config.toml
d_mlp = 256
bias = "all"
init_std_up = 0.0742
schedule = "wsd"
Each number is 128 + 24 x the weight over its row's rms, rounded and kept within 0 to 255. Layers, rows and columns count from 0. Numbers have three digits each. The size before them is the row's rms in percent of the matrix's.

# layer 10 attention value, 128x128, rms 0.0837, rows 119-127, columns 0-127
090:172102101144150132140100093134095157106113131142118149133157130165101149121095147100100123151150115136103137096127124121152114120142145068143145136125103102103138185095112156146111160176110097161127138145148153101157112122110167126134118092102123155094129175116123129124127096098149143149116121137127111151130139193132150148137087130184125172101140146164125137152175134101104148134113
087:089145123114137095110148139132097115116144159122094111102120105149153123108117102141137116144133155135130143112108121156141149162116105111139114120120138129098166174130146073162185116111077113131098098196141142147113137110157107140099106129145099145155131160110167145108152124148156164159120132130150164131125185091101122159135113107130101106171116118136163132097149102178091131116107
092:138081083140092159113120123149135150110130117115142147118132135151140142103110133140102105108132123127123089180140141139127118174113087110142148107114153156143157175147127089141107115108123091107089116092086081133106096155141093089123118112134142135136146121157131122203101149086127142136148133145139136139117090099144110168095121108117087124128107096092144112106101144109150108180142
088:143127102103140137134146096126127165189138083058122105120115105121121128130083104183114090169103138112130160143140170162119132114140083133155145127095130147121130139141156117127113121154194158127141090118149143136140117124127115161144156105135140105123115148116144161140143132119130110129176126128131151168125107108111161190123123166148082118126123128142074134127115108130125113075119
094:161104109147117139143177121141149141114096130155156127056139075111152155142097152127180156146124126116111113070141149119133149159095152131131118114132103156127144132145113121119115149157112159134098120167128117113154151103140125125115139118110161157146122098072123158062144112158120145153113170153129129130158153167130124134117140122106153147116115179171144163162107154154129133117125
088:132151156117100159129110144146114128154109132102082146111102135138147144085157154158120145099126141121068110146144138123152154123151145122144078099135130132101154128113144149123121109111114108145163129147081089118123130131135130088139099158144154149168128115109136124102116077100129117158121122091156134151178100088117196131132105115186122132116107162149122102134138079144142076100131
086:139150114129178152087130139122071118135160132120090140142112135129115145142099138129116192154134177163137144158115114170153102153098087135132134138147117094154163106150125147086121138120143163095119134137113103102086149122106103138101105127195110145089132125120129115120179116140132124134101131154099115159105102123154161161168138091085117091145111132137122129108118129115121122170114
093:135153093092166133094100180109150090110156106143116164126093146152156177123164124095168115149122152134103147100171104143110111128106077141143119135127111153086135156097139153164141113120131125135138093129138104125131137137180114131088132116139140118168114110128159135112139096143150113133123128150136159119167144111101138149121051152117130109128172155173108141124125131085148136122135
088:118117097115084127141117123111130148127079131155188138171119093153120112102132099125097097088135124110138122125124134096141103134131091143183090125150139129083131126193103128107121130098121101101107104168101099124139133112098137160126164175187106111098120128119128099108111137130109096145161137145135133089139096084152145087127137137161142138134149144121112129155166151127145151159121
# layer 10 attention output (transposed), 128x128, rms 0.113, rows 119-127, columns 0-127
084:099120161145149127123122150112141078138173122107122082113108121146164129129146136142123123136120116123176138170118151138126150130134140156181111130155119145114097089153171099082145083107121152121152123117148126169120147146167109152116142146138114080139109073165109134130112169172122113120137122112095114126111124082110128110129177089113135129183126136127121129095079102165150140125105
085:175149085129099137149127118170158121159127118110132149131135112122091111119152120099115148131142118142106116130155098093127121093131128111129134105149083117186109105119159142095110127121159122127163153092110093125129149173077128110187144131131121082168099106162121100144104151121114106130104132137151132139140111173149145114175133148115133168071173124110122132148120144080142131110158
079:090189128137107147195122107182145130159137110140117149101169118134109123135135098147150130122110133137153125091107128129096103118136173133110108117147127105099112108120116153109147156175113122168184117150122114134176163098151148136090120154089122102137131125108114107070189100131122104113104140089116142129106122121141134130103157099140151112133140170137107133095119099127125125093115
081:112143150120111130111120172094153132092146167175119148142105138132126149126140147080171179107132152099120081088139142142122106173113119129123125109117138116109108126104100118113124145122066088159128124153122120124134128147141100108114127149091116131132153122112156160110113123148131141136086179117122123104159184146130075083098130089139137123116146134159119099154132140078161134176135
084:120134140098143125136108140131136108162157114113120149191127155122129106114107105131132090108143161147124104192093131169122146117149147152129158115118129114101107148105144150151170114090138092107144116071148134145136114160124136146118112122134092103065136135183111138175134138116153122120137135111104120117116116085120154105114096135114132148127138089085122108127124149070128174187132
080:119083114110143118096148099087116163135167153143164130152156100118127128133069122094131125177100071148149123108127123144130089096129121100115173140128089137172123129157097106155130152130120129089119148155136146121134130125146126170130161134120110137086135125123114117185137163141115127098127153153115133125081185148087097133133114130122104148114100099131100182124126160116102134110138
082:101106143114078126176125116145153118112101127142167122121169131141123118155137126136118095106097118102113138072138121090123116127148114116130110125102127123072126121115117117152150108132147103132174151104108159149174104126138160149132141119048166120155117101130144131117126187140138154135156168095163149140119146132079109107132111166138125164120162140111146155139121109129140123068156
085:140099132147088139153136106151135166146161117141120115112152106110084121132139112160130156076127135120125114125101103091129148168127175121109138123133127137145146140173087120146121135144107136106122147152122102099164088099079092135152121142122125144126125158098118099182130161103094150128144137129134103174119102103129127131093201117140124140140106116088157138136123159201145141139093
072:156125154137163147147165124161145078144163144099085120095135112146149124126097151120173142151154163140183116113150119156125121138140115142077159135062095134148126125095097122154130127153129137123169146100154126133112138109111117113109142080107123152125156163115100156158122134076143136099100142117082138151090108160126135162118142124091129120155135127163148118115099102095100135116108
# layer 10 MLP up, 256x128, rms 0.135, rows 0-45, columns 0-127
098:113113108116163101105119110139155133076151124160127158137111106109145090087123154125128097139113146109125108113134154160143086105139155164118133192160137121130101133109104164157131147139145130096105121123121134082138105106149177130101136157069136111135193106114098136134115140085148133123134088131120145161128075092090153156142113128106123159102115092134146108140154118096148137117140
097:125129078091108155147117153108131121168173098101129144143179113140165129142141174163164154090157099118133136110147089126131138150136078139159108156110182144135124111101098165121128128096138126121131120127177132087159107127092162112081160148123166143159144084142119153115114134117140130123139162136132092105108105132142132122141135119140135136107144097110135113134147129155176092091157
089:104132144125162149125173145154123126131100109145101088179089142129110155141127151145098144124150120120155131129125136130097126161156132159083090126147137109124102126113066139168145149121146118121104147096179139100102116131133187134149185134129120123102114155107124141167129119155105169158143129138165157097143132133134074132109128125119127190159134159110151104100123120160141124087114
111:142105127106118120149103156135095118119130136073099127119111102150149147135182160149155110121135146138112112138103115141164135070115163152144118108142146127135154116110097140118102153115164150160117180154109113131113179134141116089105136138133140097083150111133084057149120124145141114116109152115116099126157116096150156106158137086125140089095135095121146113132162103090161111144093
104:123145109087152118140160090160112123117122163159130103157157128112135148136149092095112135111162118144117112135134134155118149111109127136165161126146127129152148087112161137146060103150138125090087153131094089110108154125114131163098124161168095102093162129093125098084132117108113121174143139117128101092117135145086126128153145166134120149165116107094170128140117130123185121152137
093:096088117127128107148143163135138082139136144089125126114090161160152177118118084120128114088086113171085074166138147129113068117143090133146161120139148120191118121128084137158122121163086122130149089134110151116086159120099141109147125129106122140150107136126078143146086121111127143141121137105108096145136109146130128113130149147097118165134121108147112128109128114141122156127163
108:150105126129118093163166107127104111131079114120163126142110122116123177142096143160154116138145135154172150149157148164166147124119119138132073155080147114108159119083105149114127110146120148139126131114101138139167132078119114141137123149132118116134119096122114141132138158113117116114107162141099111116112103137136101133159066163096139116102159104143175171147172118149064145106126
097:123108098133090111076122141135137150138140147125127153105097124163086145115140104063177112168128118132121091157126111088142129123131132141129166122115142094159146149092086175129152088110129133123089173105137142151139140140110153146118116174120100070108145123175137124127116146107129148112145148095122130173120118120098152123140113126198150143141132109125111115132102145153094140106156
112:188110142123123117139123130126116148130154126082124154083104155085111138187120193094128139112119127136139128124106112122124166124180131110125141145160101152131135128111159168110145108156135113131167117107152138150110081083135113123130138132152148196115086113140124126143125142098148155140152153129108095122126104085156152139140111134070145152108075115125131120146122100120133165152139
101:116103125097200134145145152138140088083141117095119128122112120117131108115148144089149114110145131164116109143136135125140107125163132143166159132158148100085088083125149150102091140140165150089134130143122067109108127118143138115139149123073098130109056134112120114095127149135110130077105163109131148117158094108109133127109107127129093093118109134138097167139135096130157123150118
104:166122147136097109130113162121163113106121141140128130120104100140146164146108158125157090092116133140116128151120093154118126126143144098152149152168107060106118126113126133169099106112155100157085128161075127131134137149112126106114156159120108178122112137139125131113119155095140164134146133156129117093104127141086145076094134093158140152120089105119153142119194117131160106163102
096:119147132152129137094093151128137155129074127105145111129107123098129158173113191151137150111152137129132129126115149093105106126129159100155115090120155101092167105151150167137127170102101166103160170135136141094124142110123166165139128127167082143141121126149111172096130146165155132103152180144116122123106121092083098151129164150163125137154152144123144121115135115131149119112094
100:114093131136133109128166101093147091118079132069134127133106132116138129157156146099119118092171120143151138124172125123124130108072130143122135118132122159119125160148140133148159125126108144116160148134097138114151171069168160117130088128106163128146137128069106113119131137132152146142133121120121066089102091092122094140121109151110105151094125146119168178121107128169117108112107
101:132145109082111101062097100150133104113132155165141130144092161116150151104148142088117061104114122136154139133127131163102128134137138160119113172092130105116119148119150121140138118118135174112087139154120082137149106125129115115100123116107155151112114147164112104155123137158142177161151165117129168106088082092110134106125119109120099132121129124088127129109114079132171121107150
103:162149128113118105168108165138126123127137152101152128117143112102126158107135162127155100121106151152090088155122109111169146098122104089135171136121116148126152152126085150134135136143091104148143122129138106102123154056104132136118115148089123099110140178124170128111092115140137131112103157133112179142132083126127159116131139171071167134145105116128144092126154087146147170105109
106:160111137100141117130126117161152141090091135126125134152175079132126148100139124126134115085083149117136161175177155146117153071162075095127141128108125129144087114134112118121173161139133175121130121099132169124138135094153166134139154116134124131097124111136146142129109125122111156144119089104124134096098115162088149069128095109115146131183116129119109143113147107125094122137093
109:137097138182120130112105091140098105134161125098117163146112110119156110134145131114126120151121116112134127115103113125153158133155114126162140115187161126133088125177149132147174121116147136122131188122216110132131150117125108114139119166112124146103103115132131091128084150114111119109123098157106115118101157121070125117122115146153156170185146172150142139113125133143144171122113
101:124158160130105122144110107132088066148152108112118139165111112112177072113168109135116078118169127134173101143124097137132096142138138144103131130106149124090115158158169135129129137115113157135155153114124152125073148103120084121121139130152126129119113098154085131135121173138165106147126102135133169136108124088107080120133118133097124137161109110125127128128124160186153127166153
102:082125123109094136112140142088133101086127124169159151162084129142141118088107121142177137104127147083119128113127103129140115130114139107132126145098130147122135172127125146141081118113156122107125150126078119127153124116129167171102110140140179153133117120166124105101089105141108128155116087115099106108141073119149110110145114102083071114123117138149160146105093125129116186136156
096:132129142189116116164146160096125149138144102146142148169147103075136150126151136193131121197151093119133119103137146144151127134161085123122100092118130083094146145146114184120132120103161139105103125105162075156092113112146119159139126136107145136130119130141122143144122133163098137156112133123127149105146118093117162141155117170154132105118112130145147158138156091102103102117110
095:145161148125156109130157157140124130125132168147128119105096109109104116127126135095132121153103110163156078156151109117168153110137084130130204118097125165086163086140135153155152119115097127107130127140132133101123121114115137167153151069120135149106137088120127127144121104169143116082133154130138095129121125083124111131127092180093146141121148189100113127122095130103102114112121
093:117157138116100109097117110155161073087121105161131119121167193145118140080137137141135093153101157118130138125167120102136131106139120125101120136127127144135119116111153117156136132120115126106126175074134142134159118123136106105117153144142068155122130118135098175170119121134135158113142122124111161121122111118120123090062167127134095085072124167150138134072146119138132095114124
105:136141127128124130117121144089108130111116163127094141089153168168138145125120101153091139121163131124166104087086122138125097079095140074186143139111130117139140134117108128169139151166129180141152121076130154119125109152157138117164155116132133159122192121141096137109125143102137125126147146145125136115110158147130088104149139166086115102102165143148136135148119127099174091150127
091:113141131139091114119088134149135133121112143098133159115099142101155122121128213086103130129088154107106108139135114090123093110152096090104099114111106108145148158095099139145147108157151149148169121106115093137152148137172095103166140114098162152125110108108138092158142158165115126098126114172140097139112135111096133137137148128115146138123180138144114158165117158134170149120143
106:105120080156152130078146099120147094156102126121124145142103119128124157154119093141090119109158167104152126116157113116117117065127175126113129130124136140137168103166138142154123163127089155143142141110131152098140110073100120123170172160097113116123136156144175129133159115121110144114108087165133096144117143143129115161112087175124149167143100107103126113112156098115110144139157
096:098147157127114140103105147106138124138113102159117158147156083137122119137129133135092154119111122116149152118111139161157088111146123135147095138081164164107144147159082153120138058158138157102099108125128160114123127104080133134136146119107128122138134132111126129142127149208125157125140124088173090117144127128122104150075180124119101129114161126123121128163129137131064127160121
099:163118136090084130137154146094141101137124110149115106113163109094101123103159140141133108118138196121157096076119140161103112068113105169091140141145144092146148120158115104077137112148135159136128089097140115135120113147078126143105114148135132151123152079120163107136114133109129156163155095120125153170120123104092129148139131146159131149120148099118154148090151128092119132128109
109:111136111142100116101122136147146118112173084157142192159139148112111108108105165133147143104165102101163126109138150086152145119188144104128127108136132102075171136116127115132122142151174124082143133084133102080075114144150138126111117115123107104087125127151126085104121144141092111106130094098143134160136111116119122144102100132123127084131096151122128133141156141086150109124156
099:143147175130125152118121138155098093123133117083084135136156126131083163129155134184127153093111116121091130133114139121126082113134102142177118133134147137134105119111156136063111105115135135099127123123142135155159125109139148068133124121182085082114149119134096112075134154141137139140162123152155178149153116109109145108162148156123123150146122124148173140114165143146131161114110
110:140135126119111103084187129180114100122108144159119170142112110139124080125168151126133091108136148111165152098131135157147114123142115088131177155127137102106118089122111127149114133113088118126085131144149118158096095134098149140117116134148121101114145141122071113141103138162137160124145114130160135157076122112142112091122152131077118116121148085111098138116130186144129158167109
103:168128121158103123107146156105101115091146130136121158090106138145117143097143107169086111132130108124118112109139130118137117176168088095162117114169110078110147109110132145162120140118139097145122165102145152121093143125111157139091144090147082135129138162128103126146106098177126123152155087129117137142099152103118146126188178100125137083098126136135090175118132129112123138153105
089:134137160143115165091143130117169151126134133148093127096137138114097147120137107145123149123166125149092183143107162139118143131130155113089128053127120124136107094128109087117151135163108168107122098107114125132152150106166144154152147120143099137107131121148115114123136109157098154135131149102152134156109117124108086203083112140114138147112140168119093166171133120176107134101144
104:151137108112121128113115124133124098078126145133149158114125144101175148144097128114128111132154097123125131102137097070157178093133142098123103136116127148133131122097150093127159152109142095104095108124137145088106133082106123092117160123121144124143145165088119149116089142139115104085138135116139131150089102097152144092139099154117115152115158191110116132144126099182141176151172
092:131082131130116138094102092115089115115088156097094125140156125123145115172087106155171127133153143109138123105128114090156151135131136156167162111156103169104136118116169140123113112132151126135118148102118118135157127098167146136087109093152132136122154135125116124125162104136141127145152161087131177173120119107092135137083109190138142129121157176096092159120134103169117144132110
100:149111124141138170125130102091077102117118106093096187108121134137124084148100160136125104151155158116141127147131112146114126080168121105112116142169134139138061114110142134111133094117147160131133156142130139141080124111128123128121167072126129115141113116140151092160146153189099131134090146160115152115159125107134119143125117158172130165169105102157127124130132132130090140119168
097:159111134114138171146092126172112134141148156124172109139122134125116111120154101103108120118090135110070077134152109121106073091132080118124105142115123153132116136091115147114134110127184141145108149100151139132100129190122138111106119161134138121060122144150112142158098144144107170138131117113192145127130144152102107111092146154114159143135130160136147110150131128126170125160140
105:129141137113118103137127137136128110106146141139137153142139138149131121102080127127117137101135133094082114123122150098108130082126129115134150145134119180127152055104125077121151128136135165124081101123120117159111112134151144179131164125166145121135107108144130110118100116150094095159127128121130174146049184159094145114142133108132143160121161095149109081095139133090160124136119
099:114106106109126142151130149157123079127140185094126157125131099130075171174138095143092106145146113131150115159115157112132158132115078127099118141118165120089103106111101139105139110111144134116096141096105166115136092155094163171122115165111142120119133148129126133086095090121086157168169120118114126139091082130101129157129117104121172122119117157114113143141122121143087121109116
101:126157119132148130100141103093124172071117098148085117103166157122103144142147103141104068129109174127124151106116108107159144112110129114115138125145106116116152118167101136139126153138184141120134125102161123151147114109168139155127117140163127168120144138124161085179118142140123182125144188113145087142118116148149152116093104159128117158123153164152082140142138120113131130095125
094:111096161078092151161130141102135137129134158130148205114122122119135165102193146149070118117106149119122131117133122134106148093126128122134139111079121135104134113126101121131134130093162098095117151105144198115162107141079121150131109136136083133106115166141118124118118140109115116147143091175144114134107129160142177124125136137113151123150153110128109144133105095173147144160140
105:099161154070127112139112177139121130114147179099116125142113146172123149118159147138163120141132121158103154086156088108141131104109151164097093147115093117112124058167160126136087142123110100138139110145127138074128148131128114127154127113137129165118101101140122096151116155138134151126170141151127120148126143155110098092125112138118138157107158077111133130148096098115148094171116
083:154116121155092136145121122111139161095117127134118138086136109142119079127162112162122126087171110121140163145129142135098145144127107151117125094118122133103128127166115088116115101139126120083104119123117156181128131127179131142143169121117095136089140141112120189102085120152123131159143142104131173090125103129116172169139088120164123154109129109131115137097134184183091139125113
101:129140130123122135127125160150122097104098155139118152136157143145098119088133108127130104127129144088130087149185129102145145108118120137100118135155138111084109068096103090154140153105128121072071148105135101098116098110135197155089110121122113116148144177129128120118128165111155125145146169084114123119116127094139121126134116114142142182131145127133081143155123110156168122119158
088:130124108187132103112108155092131136123124110106162141140118106112136129134147150158105121137098151097142079125139140148130106119127132110153123102119145138153150097143160092138157161125134105097142110125115076149117073161140169133095119145132127135113111098140195074163125105141111152153101150145119141186119148096110148118156132138186108113119155149155112154129176129164127093107129
098:132080143083150127112124125168100188140127125138103161159147148135158184109151170145144096108146167154187143125109158108126111119171137161089158142129105107130088149095081134166106140142155128127095097102121140140141152144130163157148108096108110119137110146118142129155127119147137157132119118147146121139125092097129136124139151130111126088102156105110124123108142095138188140119094
108:129112140141076156137126112165186144121120122143124155138134122097142116146176149105101139133133103122130070103099119101147107103136134118107165115086168141139077155137097143155160124116112124147114148116143144108111096111113103159128164110107104140094146112102144162160119130100120137135159086129134166092084074140122167090134103149128173124135123127153132124104147096138155175109138
# layer 10 MLP down (transposed), 256x128, rms 0.118, rows 0-44, columns 0-127
106:097134171130132133105140151121135115153098158110101103157084154095103128123122140131127142147159130142142147158123163162123123142069166112148155127137154116142158089075148158119095118093157100141095138101132119146149146139115102133138160153155115130121170143070144105147144141155099096160144101156140117113146175160128117109109109119138084120141111173143114109162084130125092122087129
095:107125081147136095096112122161111148116111119115148132117122107132149165119118076130109143120123105138118159177145147135153133181046157107137136135158130109145151133157143134125124133169063112135136133132133149143164124131105118159146123156113108089120140140102099118160104132108125121144098129168137122137167131179140133134120077098124134088135134104123109132101059087134109125155153
089:142168103157098145103119136092147126138147137111151140129088169125101147139068122073145119131110124109127113106129104108129129148142143136137127117143131102129117124110086120118126124134140174133122108095117091128136153125111114119129114105142139126106108157125118175117145136144137141144116153124103136138141142087163094140164131135117073175166117161117163137097244112140119106171138
121:119135172109173155124110143079143178091143098119122118143147126103070135147158139122107134193111115119130120140137067151151123108151127115129112102089148144149126120105140139146103165109094116155104108104157161116119095148130144138118111118119143125144086156121106127088110163146130165098140119120146101138139139106117117130129152043118114125142133091129135126172122099090156103142123
101:122149106129119126147133104108107130118130169136098114173135163090099121084108145103111124143136093103107146134146146141144120142072171157108138179145121127157101138151139148144109096162141157081084174114155114130128127140136178123132131123166136130115054134155092095123102139111142120136149132118119082102140107098114113109119138146104089089160143162108164165116137129123101151121119
098:115115143127104145114117140106142180108088172145134106131161115140120121102146148090136168118129123085148162116121115061142131113157144147138162119091111127110156158087117113125135121130144097106164109113156104100134132092132144111123143108106150120102096153132143171132129141172163138124139127136120140136105135113145156140114145117162089109067098185124123154139164110173080091130161
107:121193152132102133145139175141122147135096127116155115160135139164142149133119132087154113143100097126154115108133120154163094151151094167149088119095144165116122091138110139102106169152133134156146137133142078115148115137130134128153126134160108108135138139150095137137158095069137158089132107120147169088151139090085129078167114158112132157115132147123118086133145116151159138133145
099:169109131125177108100116191159066119139127098120163137138114115169098120092094097117124175132142155168140154133110156106109146110130153134155122140109105109114117114151157109097122125106134083103181121103135115143153113128115121101124191110154168132111128147115139168131106126111124118109144140159090135096153159138080122144128122109106148145113131160113141108140168121096127129131172
123:119153147137158131118135125162130113119103139105115127135104124092167168160142144089092090119109112112133110110109131102119109147151082086115160117182106132127141156091142136094139118086125080120138140126150144129106126155129110133122130144162113177093101123136103144134099129093132115117123124086074115134094136117141176163133118156117162137107135107143139095215108151143145104152150
097:126147132113077097150091125101144131141201131156161110152151116153147115128110133118120114146123062134133120103127124134126109154120118161112100146114136100133119144129148143111166151131144129127140135179106156178167122137159077145076162101186104120164087123153173139139117141164110122138120148110141129145142172148086166118130128094145133132152097134139128094111127110132093121118129
100:114090141093131137151138099152149134118116118092140135134107124171124130165100113117139117170093128149151144122147137137162143064101095091185126130116144147184129127101165173093108127142110118163082125143145144112147103095105120155072084123140102134137106121119110134137125134129133141125129117129167083163155144130164143186117186099117128123153122099121147134135143134142126099111131
086:149161079111116117106136170129120185162158104182103151126154132099119107143149103140103142144104108111083164093148106128152139141136141157125173141101133197097094121152102132119114155123141094171134136144146116105164147145136074146137141134108122132139155108093132116149159122108130155141098155140131115116161148143083142113094143144102079120128143143143155100141159153111109121127130
100:111124141156104131146126114140095115135134161122172149109149147116147160137098096123126125056078177144105117173109122124129114127102142145100077133140128124117145075097132076132092155115126137121123089121166105119138161116143109115125095107117133104173128150148100149089102098101157113128148148119131153158135124112099153131095144110181118094139133134102172081133105143147149134149119
110:165109113067122105131125109103135150154132126132116108094107110104141128067126109119145093164156145163165120168130136117120079088191127136195151135088128131116107150107165109101126140121160122126147128123139097133129131101127146158110138169105121133129146101155159142124151152103120098140127147130173117131147112109110154099076138137116103157079097137135097104131138120144150143088133
116:152139111146172141121135146101129132125118164095140140076075104112105154102171133137119115132171165116103115142113132110162120130097147119140091129128094149160145129109153133124087135144129123133080089136141119109169140167114116122146084116156106082125129161130095065163102149129116111155126084122153143111133155105154156120145146162125142097113121100086147127136149069093135135121123
121:095142148123122087151120072103130141140135177152168129164138124123101103152118115127159110099133153115146133098146133105108108105173169154132127126139116137135114130116138143144134135159143143111120116147134157133101135073134116104120161138111144151172187125093181113113097117128135115175087100139187120156150150117111086123118122087163154149151158102108125189130119144125126158118136
110:171120180104104131156115135165140141123154120170136153144127185152121124098139131126131046132136170146104131161137104115104145113133143150134130113111169149139112129140148141145126133121141116141099142122134117151129111151130108111143146185122128145107070068163122124136167096153157147139156138127106174136088120099151145131143144073088105128099161147149120119109095101129105119116133
109:135109126114136161142136113136073126124087089155114104142138119092129095167113112141163109157124131117137090154113109132089177129124122104102064126147140088106130176159145159128102102105111102125055127119085140134133133137116122130115117132156130142172159058115097157120151105115111150156096151114132130109121096144126126121192123114113122147124094147147142134132159123128111146135109
107:115122123131103153150107075133123132165142132149175165086130151177093151158144128159136082134134080115144104152121159099112151121090101135139150082159076130129141131146121124160147136118182111121112138145138141148103134126125125128102091141106125167142143143135189105135100100138102064108103100153146156109149148142118124120102114082133132124124131125154150134125105161148099106097123
085:148143177159118105081099128117138122194158131140154133139190134148122104124134105120144116080116126154134067105130075088115125144193086134092139125122132128135128089116125116136135109150137112141103093141152158130115131112107119121107100170127108129147122143141155109117143143098163133126133132117122125110102166178141130138162110100109125130103071113102152129113140137080120130132170
088:148089122144149146124129137114117151133140142154156133116086122113097098114168073113108120144152118095120078086151150142132132129125168114109110102134101217129117122130131124135142110146127122189101162144166106119148075162132125125127157148145125061146150126099127095137151141143145133112086130114129160135132098145119098134120156119115152118124105092122112139123167136098170109159109
089:112119105134095109133137084124139135149177110131138156118118080140147116143102163122112109127113113129114123102124132129149123099152163112146134138125150097102164128120147150128158142114157119140130138195112148133156129156158132161111137105118121110120134071142137134161123130131141111156095130124113101134127157122139119138060102129109063157167106128135136159108240131109112111127136
096:103140139129144129151150165125142124142106093131132157139132137106147134141109125100170102135107115129145132118124166155159120092096121083135097127133124078106104149099157114176164121126095160104117158148164132140137166140181121107140118116139118124117159135138168147121117088137143112144124095094088090123179192131150166169108115139125106132131130105187152123114160108142137130077139
088:168140167152142152110134138129168160114154144175113152090167137111131142074127119134127120122158099112160118155145163146109119123125123154115152145143144138120113075136143117133156091139142172141177137136104096120180093099129162150088157112154125169176150114138106164111126120099172131100134136109122131126132128136119107092104152148111122129135105117166119152101114156132085127118187
104:178172145108119133129071139156143140142152156136105136119131156157144143109110149165098116129101115124077143173089098141141128120104162080125178103111134130162124141112150110135134163133132137087135135106141110101149151161152115133120123176125168125092164147152117133118102152116126137141170118105083156112134166105105151168155124099123110104114172135129145160124149170134119135129085
092:131146091099104147152166126138134131133149116164118123097140085127100145148131123141125106105142101139156124080125150148107142131117128170142134150142128122166145177175137150139196144128127161163118129164158148113186095138119147186128125132159126124135133120097125163154111096117124129143132159088114101136131159131147088189111119114083118098152186153124110119131133135132156101127132
094:188134153129084116162154125098087138152169113100134126140108131096110125164116147122173101121090129128149142167163116147162096109076130138074131121092113095116121133136122107165095138134139133145106089109127175126152139104128115121124104147103159122137195100130122135146159106084134157146099130103109123139142123102115135157068155118146100134119144133155089108098130115125128116115128
100:118106123151132098153119114109097118115148144157150127153169148154113172136136114120118162118165135069143097150129153121082111144164126107124127116191143096166137140120108165182132131110089133150125176135119135132174124135073101161151121144139158141100091094147138137151078119117138138160124091151151165094107115160113101162140126126114137123148133127144155157154146145158129120112150
100:119162119141143166106184107163088092110161131095129125127122145092087151092134139106153108132158144134120144120134143110171138132126157173090138104124135151151127068118127122101119091111181152134139101109138112091107171125125116133103156122159109078142103090113145156132150162114118102092137139159141137172146111121146121081123143117161096117135148113149113102118134111110113177149136
116:128107106130140126150135097139151097132122133087120134100102086090134137136159102136131091129139118133140150125121140165108139089161116161098107043091117143085140136085114166103100165114130115114088168156113150119128139109112138156121116096118158118136158148115113132094146143101122124101124099143137141131176139132108111149139169136129152112165170106162154149091151140123099179092129
090:130113105147089105145125105117096097146122121129127107144121159147111159126134103142065153099161145116119123084157102164141093133108155084137095146142145116102158185093159164153106141132156119120097145142127123092144112130133105111149089127147072150115084134139184140105113110097121128119159171158145123157126131116116145116115119148094163157135132101092162121093127113103120147111154
082:080120134123123119140145135094122142162155145140135131117142136097119118140121191161138104129099124117124125090116109141117127119069133151137172138134142152180106124118102113135149086130152148148098125137142137123118104171118123143100135151134127139173142119117131124173152152132137114117071171144129154128156116129147142129025098115097094130122173117122146133111186104115123153126104
100:133118114109099130094148161125119155120157185134136155159127121106160122103125102114116122128116134129107135146130105131127137113091086099131108140130118105197156127134117146124200099106103131137158130088181151140111078165130138113141107136147121089127169091136115134127093124154149122124165096099107183092120125095098115103082121117153146153139129110085150134155118159123114148111105
090:126152172090134184122121127125156120094096152151123133136116155069133128152106103156151133146123126156133094141155147143116127202111116125137104105159121136122138107132082134134121137103128097119102136120134134155130115159091128129109119095116114112117176139118095139106122111123165113168104132140117130087140137148157122107017143160151170139142118117101108132127140162142134128112138
099:164155134127080164123149118123123124142149074127095141126115138111147079153112120169124117088165108135140090107099080137102129126138110128117141080139122135129101154133156147159131144072132132117097105167120108155138157170166117119092106118160107108167166140096084118135134144117147103128092147113106094126122126129134114139132108145113049133130137108102133129119188135134147133131110
091:093143101119139160158133112110150133145137140101124178102161147073091121119093118124112148110169136135105145117130152121118127090135131120112119144124147140128123144167128105082147152166103118099112172169131113124134138105140111158158142108161097127128155144133137109101091097117121118128120133153190106161092071108119116115075124161154168113169150123116172137124155082138113134126097
101:106096128169139118125118073101152102142108176111168147128117157087122111121146127137102099097121133156132134132135120143106125166075136120152126154140123112158123067140110109137141131101163155132132084115135135110117110118144147146123140126138115149124138123083151112152074131140131106141117094124149149166200136125085083118067132120127180137146127112122141166139134166088136151117125
117:156132121128180141159144125128147117126137106146106078154137079102185098128129120127105142137082092133120150121134114117152109129127127142113131109132116121156118159151148176124103115113108189184105110111123143168108111170125141119147109172109150101161158083154152144119113184112139146151111108109133136152086111113113178178104144146166145129139101125106136100113121123111116108123130
097:143115132126128109152160115116133117145155123101103146142124145104132112111084137131126100115114152156119118152092134165170115092130113095149146117121127093120134126145103138083108069132118119089117096133089102130110142092125117128123116114136081111182158117150162129143105147127179106141083110125139097110143159139150067163073130125116137169157106101136142113076149175163115126152123
125:088157153173133151141127152152106138139141137098113130160137178141136151098106108140130166100093134107117129117137132133172155138130110172122125117173147104143198118146181072125139133124144118109135152134129122095131144126109134115076056109143130122124125147133117110115120091122142139135133176118151159095136087095101123150112197143113142140132121132150117124163108121168132122123147
100:131141169157092161084066108161168133125138096130142111118164145114137153126115130110173136162157143110132136134141157170140136153149126112097146101133186144138108123135139132157158075125104165151136149130120108177125121145142128139103140118162111134117119127202135100116110117144152124147140116135167124177166085138134162154133161119154113111100144142121100104119091122126141147152151
081:091120085145117091118178105103124121132155130135180105153138149052110106143163177141120107123122139125095138157143114115167123133120139127159150125115135127171138153152100111136132123114174171107102165116111132115117122087126103154132120159121129114182085155104145134102151132129150154126132124158132141143124122117152117086105119134102111137122122092108086150131196099127129171120150
110:153111155093110112126157121116115145152119119131114088150117105160165099115110113142118096163140122142155186132096155157080105139096134115135134129089124147114133114098140111104132095134146102112135158155134129104106127074111146127148145156158144114137217151117156126124114132114117119139158095064103129097123170125125147109143143109128149129116075157154105079134097124147119108129152
088:143125082158130122084093139121147138162127100145140143174127122110142130144112140103119170141194113131136111139108117094118133149165084185142131137136138142085131110168148093139145131148158174165106147148122114089095099139112146152145132151144125110155120139102124131097106149129166169119133149150128135115104123103129165125148134135136149149167053113142152153167104107102119162127136
101:141115127145168072147120132123138090183122201142119125159107122131148113159116152136151143149109132096132150131104117127146103143151121107173112137144140142121134105115132155146079130148122122147175165151135148077131137110118107119108110130095108200115102125110130153103104131156114128133093137144160116125139142118180150142098090182124113079110132150125096119119107155123131131083142